Each number is 50 + 10 x the weight over its row's rms, rounded and kept within 0 to 99. Layers, rows and columns count from 0. The size before them is the row's rms in percent of the matrix's.

# layer 2 MLP gate, 768x576, rms 0.0618, rows 539-553, columns 72-143
102:39 31 42 51 43 60 59 53 49 46 39 39 60 34 36 34 45 51 68 66 64 42 56 44 62 52 53 32 48 46 53 53 40 54 60 55 52 55 33 41 38 72 54 41 56 37 33 49 51 56 48 53 35 51 39 47 46 54 59 71 40 55 72 52 48 42 38 65 48 60 61 56
103:55 51 47 50 51 62 57 61 24 61 47 65 54 57 37 44 43 60 42 58 45 58 55 43 56 41 57 54 40 58 46 34 49 47 38 53 47 69 48 46 47 38 53 31 43 55 41 49 45 39 44 45 69 76 52 61 53 55 26 58 49 51 58 44 50 59 42 40 50 45 40 55
108:45 35 32 51 50 56 48 61 64 48 46 52 62 47 57 32 49 53 55 66 42 59 57 54 40 70 46 46 49 63 44 52 53 68 67 56 40 51 40 41 44 71 55 47 52 37 33 59 48 45 45 51 61 60 49 47 60 43 47 70 69 56 61 65 45 34 41 52 46 45 55 53
095:51 55 62 37 59 41 55 68 55 72 56 49 60 44 61 74 70 49 49 62 45 45 44 56 52 35 57 46 35 54 49 56 57 54 51 57 39 55 38 54 68 57 48 51 28 31 33 52 67 52 40 50 65 43 51 44 51 47 51 50 39 46 41 52 54 46 62 62 57 34 41 59
102:51 56 65 39 32 66 63 56 41 30 55 63 60 44 38 76 46 48 60 47 44 34 41 53 54 58 50 55 39 48 57 57 63 48 52 62 35 48 50 54 58 56 48 63 60 45 59 54 56 57 59 44 42 24 50 30 59 62 43 56 39 41 46 65 50 41 52 63 55 29 52 51
091:43 53 53 49 63 58 40 51 28 43 51 45 40 45 42 25 41 71 37 52 55 40 64 53 46 50 42 49 56 52 55 52 51 49 46 40 73 42 56 64 50 69 40 36 34 44 55 56 50 39 42 55 54 46 50 50 44 39 51 60 56 46 59 49 58 43 60 45 39 53 57 73
090:52 50 43 55 56 39 44 62 30 42 54 51 46 59 60 45 50 46 47 55 56 54 58 38 48 66 52 62 55 54 50 43 38 53 63 34 63 62 31 56 47 50 62 50 42 57 54 60 34 42 48 33 49 40 52 52 48 46 42 53 58 33 51 38 37 51 50 42 33 67 30 48
099:69 30 41 41 45 56 53 65 42 50 59 53 57 63 29 54 45 59 52 47 55 45 54 54 56 64 35 59 44 51 51 55 45 55 47 51 55 62 46 50 54 56 47 67 59 73 42 37 65 52 42 48 38 60 52 54 46 50 43 46 37 42 65 62 46 48 31 54 57 55 58 37
091:64 50 54 54 51 39 50 57 53 58 72 55 52 38 40 53 37 42 58 50 49 56 48 36 57 58 45 40 54 45 57 69 43 43 64 50 59 35 70 54 52 53 43 70 58 44 30 47 59 58 58 49 32 53 45 49 40 61 71 43 51 61 54 58 55 36 59 56 39 37 65 42
097:73 57 47 61 61 48 69 53 52 55 45 56 56 23 29 50 43 34 57 54 53 39 48 55 56 65 61 36 62 56 73 47 58 49 44 47 37 44 45 56 66 59 36 59 57 47 48 64 56 41 52 35 49 55 58 43 43 31 43 41 55 54 55 50 42 66 46 42 33 49 29 36
099:46 52 57 39 72 46 56 42 58 58 24 55 41 36 43 42 55 64 38 42 47 50 56 42 42 51 62 50 50 38 52 61 53 35 45 43 43 43 42 59 60 28 57 54 37 67 41 64 60 51 57 47 54 39 42 46 46 50 49 58 62 49 40 44 40 59 54 43 57 42 37 59
105:45 45 40 55 53 60 59 43 44 48 46 46 52 60 62 82 46 44 65 43 54 28 51 27 32 32 50 64 47 33 43 40 64 50 52 59 59 70 56 56 42 63 47 56 42 79 58 44 60 50 40 52 43 66 54 67 79 39 53 59 50 74 46 38 43 51 61 24 58 42 38 59
103:70 42 58 43 69 40 46 41 53 64 43 36 45 44 47 69 48 49 33 59 45 41 36 52 47 54 46 60 56 66 58 48 44 70 54 35 55 70 62 43 38 57 27 59 61 51 57 56 68 64 47 57 64 58 45 44 45 69 50 40 66 48 59 48 79 50 41 40 46 53 39 40
102:60 52 45 57 53 44 48 47 41 64 69 42 61 43 51 47 53 44 61 36 50 60 53 62 61 59 55 71 46 53 33 69 51 67 61 70 45 57 53 47 45 44 24 50 39 44 47 67 49 62 41 50 58 45 76 59 42 56 45 37 46 52 39 54 62 49 45 45 38 48 59 37
094:55 49 49 51 50 61 39 48 48 54 45 42 56 40 52 38 66 70 39 61 50 21 54 63 55 35 38 47 39 67 58 47 32 56 55 63 37 41 57 47 52 45 50 49 46 46 44 45 60 51 39 60 62 62 54 61 61 42 44 40 41 58 53 43 42 69 46 42 40 39 51 45
# layer 2 MLP up, 768x576, rms 0.0633, rows 539-553, columns 72-143
103:37 56 53 64 62 38 36 45 60 39 51 60 43 44 50 28 53 67 55 44 53 47 52 48 45 27 35 21 43 51 59 62 56 47 46 58 63 31 48 57 43 57 38 43 31 37 47 43 51 49 50 60 28 54 53 59 38 52 41 58 47 72 72 61 43 51 50 64 42 51 65 51
096:53 34 61 48 60 35 30 50 59 40 53 40 31 34 59 57 66 45 58 48 60 45 45 67 44 38 56 48 62 59 63 36 50 37 56 49 46 31 57 46 48 52 55 52 42 71 63 53 58 51 55 48 51 42 58 51 50 52 63 41 56 69 47 59 66 53 59 63 59 33 57 49
106:51 49 51 42 43 55 38 55 42 60 49 59 65 64 56 55 36 30 48 64 54 43 49 60 50 37 30 50 54 43 48 68 36 73 50 25 64 50 42 56 36 31 47 66 56 50 52 55 46 54 43 46 50 22 47 51 47 67 56 36 62 40 41 52 62 64 53 65 40 56 58 41
095:50 53 62 59 52 60 48 51 62 76 56 50 65 57 54 52 53 50 46 70 49 59 46 74 46 45 55 57 63 52 67 68 58 43 47 50 38 43 44 54 54 66 51 49 38 23 42 39 58 65 45 51 53 49 52 46 47 38 42 43 34 51 49 61 48 38 52 49 45 49 53 53
097:45 64 51 53 75 36 40 51 63 54 44 30 44 56 53 45 55 50 31 59 47 54 50 53 53 40 41 54 53 47 58 52 41 56 59 47 60 28 50 59 31 51 63 43 37 48 52 33 34 48 63 49 54 74 55 65 45 46 54 43 35 53 59 47 57 51 50 44 53 63 31 56
102:44 70 24 42 41 32 58 44 40 39 61 45 43 44 44 64 42 50 60 49 41 52 46 41 78 50 51 42 64 53 37 59 55 54 52 45 53 53 53 57 52 50 63 47 36 49 57 66 32 66 49 44 48 53 32 40 43 61 35 64 51 36 48 51 39 49 57 61 52 55 53 42
100:61 63 43 38 32 59 49 35 39 50 45 43 58 47 41 63 42 50 50 31 52 36 66 46 71 44 37 48 45 55 45 40 66 45 49 53 41 40 51 58 43 57 49 58 65 38 45 55 53 51 42 70 60 55 56 39 51 58 36 48 62 46 57 52 59 32 33 44 58 64 79 37
098:57 41 54 49 37 50 58 66 47 53 57 48 65 66 30 67 41 61 49 46 48 53 60 50 42 54 35 48 59 40 59 55 33 52 41 31 50 67 48 47 50 55 38 47 59 83 37 42 43 63 39 54 48 69 33 59 47 41 57 53 43 51 54 55 53 46 21 49 53 40 52 43
102:53 37 38 52 63 49 37 48 30 64 36 33 59 52 43 40 50 53 65 55 47 58 48 52 61 37 60 41 55 44 52 73 62 43 46 52 54 44 84 61 52 51 44 47 39 41 54 51 46 64 51 56 38 56 68 56 29 48 51 35 34 50 50 51 65 56 47 56 55 78 51 37
108:54 40 51 56 32 42 67 50 53 53 51 49 55 30 49 61 46 48 48 58 49 52 54 55 61 42 54 52 44 42 60 47 59 55 59 44 43 53 41 43 63 27 37 65 41 48 59 60 71 31 48 46 72 73 28 48 51 56 40 43 42 48 72 59 58 65 49 51 56 44 60 40
096:66 51 40 53 65 53 44 50 51 74 53 46 45 48 64 59 71 39 58 54 49 58 48 51 58 65 56 43 48 56 46 73 68 36 37 52 54 64 42 57 59 37 44 55 56 36 37 45 30 61 45 39 34 64 38 48 35 42 53 65 40 43 46 44 65 53 53 61 50 48 52 64
099:37 43 46 34 52 74 60 59 34 41 48 49 46 54 60 43 46 43 55 41 47 24 42 47 48 49 61 58 52 52 38 41 61 57 44 44 59 56 52 54 57 47 57 48 49 48 54 43 47 61 42 34 41 51 69 63 67 42 44 54 59 51 60 45 37 46 59 50 55 56 50 70
092:76 35 46 48 57 42 69 41 57 48 41 41 47 46 60 65 53 56 42 54 44 56 42 54 48 48 59 55 63 66 68 44 41 69 52 31 50 53 60 43 41 64 31 61 57 47 55 62 72 50 44 71 48 54 44 50 53 60 43 55 59 48 57 49 69 52 42 54 37 62 43 48
091:50 59 48 44 46 54 57 53 71 44 52 64 40 60 54 69 61 59 57 74 50 52 25 41 49 43 43 36 57 58 63 37 50 35 45 46 67 46 50 58 40 53 60 61 56 59 68 46 33 36 53 48 43 65 47 50 66 43 52 51 52 48 54 44 33 40 48 55 57 60 31 54
103:52 44 55 28 51 49 46 50 52 34 46 38 51 50 54 61 45 65 50 50 48 41 53 37 37 45 41 52 44 47 62 45 47 47 34 70 54 49 51 31 57 48 45 58 42 67 45 64 55 54 34 76 55 49 39 46 39 47 41 42 54 70 68 54 46 51 71 47 39 53 41 65
# layer 2 MLP down (transposed), 768x576, rms 0.0732, rows 539-553, columns 72-143
104:65 39 56 43 47 32 36 35 36 63 55 42 48 45 49 53 68 52 37 44 48 42 45 71 42 70 59 75 52 40 41 61 27 59 54 47 60 54 54 64 30 34 42 41 59 55 51 45 61 52 56 53 72 51 53 31 44 47 45 29 51 34 48 58 58 44 46 34 53 29 50 37
094:49 61 48 56 48 63 42 56 29 72 56 54 64 60 38 46 48 74 49 64 50 52 50 54 57 47 57 51 35 36 31 55 52 47 36 50 62 76 38 58 51 44 62 45 57 53 47 55 38 44 54 45 59 65 45 51 45 57 44 35 50 39 62 45 45 50 37 53 50 47 48 46
107:56 53 26 43 48 64 48 44 57 36 63 44 40 55 34 54 66 48 39 23 54 50 50 36 54 57 57 48 62 57 49 47 41 22 42 46 53 54 56 43 52 55 61 44 34 63 45 42 44 50 52 45 57 43 59 33 43 50 49 61 51 71 45 30 51 32 50 44 48 55 32 66
096:51 54 47 66 44 42 33 52 27 31 36 51 36 58 37 46 38 51 59 26 50 40 38 44 59 53 43 42 49 55 31 30 46 52 59 44 63 47 59 44 28 38 53 47 79 68 67 59 49 49 66 35 46 63 55 56 52 50 43 59 64 42 59 40 51 51 43 53 36 51 62 50
101:61 39 55 52 40 60 48 58 51 36 63 65 53 50 34 73 42 52 53 45 38 45 40 55 48 47 70 46 51 42 48 54 64 48 45 55 28 60 50 41 46 53 46 38 45 57 56 37 63 40 61 41 41 35 41 33 55 46 38 44 44 40 44 69 45 43 60 46 56 25 55 59
096:67 29 68 50 40 58 49 55 56 62 43 50 58 67 49 59 61 44 57 52 56 48 46 65 30 40 57 43 36 48 60 30 50 39 45 45 43 49 51 53 40 55 38 63 45 44 50 40 55 43 48 42 45 45 67 65 57 46 38 38 51 54 58 43 52 51 35 44 46 43 39 54
094:52 50 64 56 68 35 38 66 57 38 47 49 48 42 59 36 45 58 48 60 39 77 37 52 38 71 66 38 56 45 52 42 46 68 52 55 64 64 45 32 38 57 47 41 43 57 46 43 33 43 54 32 51 55 55 53 61 47 58 50 41 54 48 41 39 70 68 54 49 43 13 66
101:45 54 54 50 64 49 47 43 68 52 42 36 37 51 51 36 59 40 49 42 59 45 48 45 55 36 56 35 60 65 31 54 53 55 42 60 58 34 35 54 57 35 73 49 33 36 64 55 45 48 59 66 71 34 55 62 44 51 47 50 57 66 60 51 52 64 60 41 52 58 33 58
100:42 59 53 55 40 61 57 61 62 36 59 53 41 45 51 63 45 51 26 57 57 40 49 52 49 59 34 43 56 57 42 38 25 48 56 65 45 58 18 41 51 49 63 54 63 53 55 47 44 54 57 45 69 56 44 50 59 47 43 62 63 52 57 42 46 48 51 51 55 26 48 71
102:48 55 35 48 58 64 43 40 49 52 49 46 52 67 64 48 52 43 45 42 38 47 60 30 41 57 43 44 43 50 37 63 51 38 53 70 50 43 64 71 44 78 61 45 55 62 53 30 35 64 44 55 32 34 60 49 48 56 63 51 67 59 44 32 48 48 52 45 53 61 58 54
096:23 51 52 41 42 36 54 30 48 43 49 46 43 35 38 42 37 43 42 58 52 53 56 42 43 48 47 61 47 28 59 38 50 62 63 39 43 34 56 41 52 60 35 47 37 61 72 49 67 34 55 68 71 37 60 46 52 57 40 52 43 66 37 44 33 61 51 33 56 47 42 38
105:57 33 52 52 43 66 68 64 39 65 46 61 47 51 55 47 50 70 37 48 50 46 46 53 54 72 44 50 41 32 57 48 46 48 61 46 55 39 50 43 47 46 47 29 61 51 46 42 47 33 62 39 48 35 51 47 36 60 51 55 53 58 36 56 58 49 66 60 60 36 71 58
102:40 44 56 55 38 59 59 55 51 48 50 69 53 55 63 44 50 32 55 48 42 46 44 42 60 51 44 36 41 30 36 57 47 43 47 49 51 44 48 55 59 37 63 23 50 48 40 39 36 55 51 56 43 50 57 48 56 37 40 37 46 44 39 52 22 48 59 58 69 41 70 57
098:61 45 61 57 61 56 52 53 25 61 65 46 50 47 54 55 56 49 46 23 60 41 43 62 54 68 55 61 52 61 27 57 51 69 58 71 35 56 72 57 56 34 30 37 47 55 53 39 42 53 46 50 46 32 63 55 31 57 41 48 52 44 51 63 64 43 47 52 51 50 58 41
096:53 51 39 55 54 47 43 41 48 79 54 59 50 47 48 52 49 35 57 63 44 60 37 65 62 51 53 50 58 58 47 55 56 55 73 41 42 50 56 73 49 46 58 48 51 38 48 52 51 41 69 34 55 61 61 47 43 57 60 41 39 34 26 50 46 56 30 38 59 49 58 53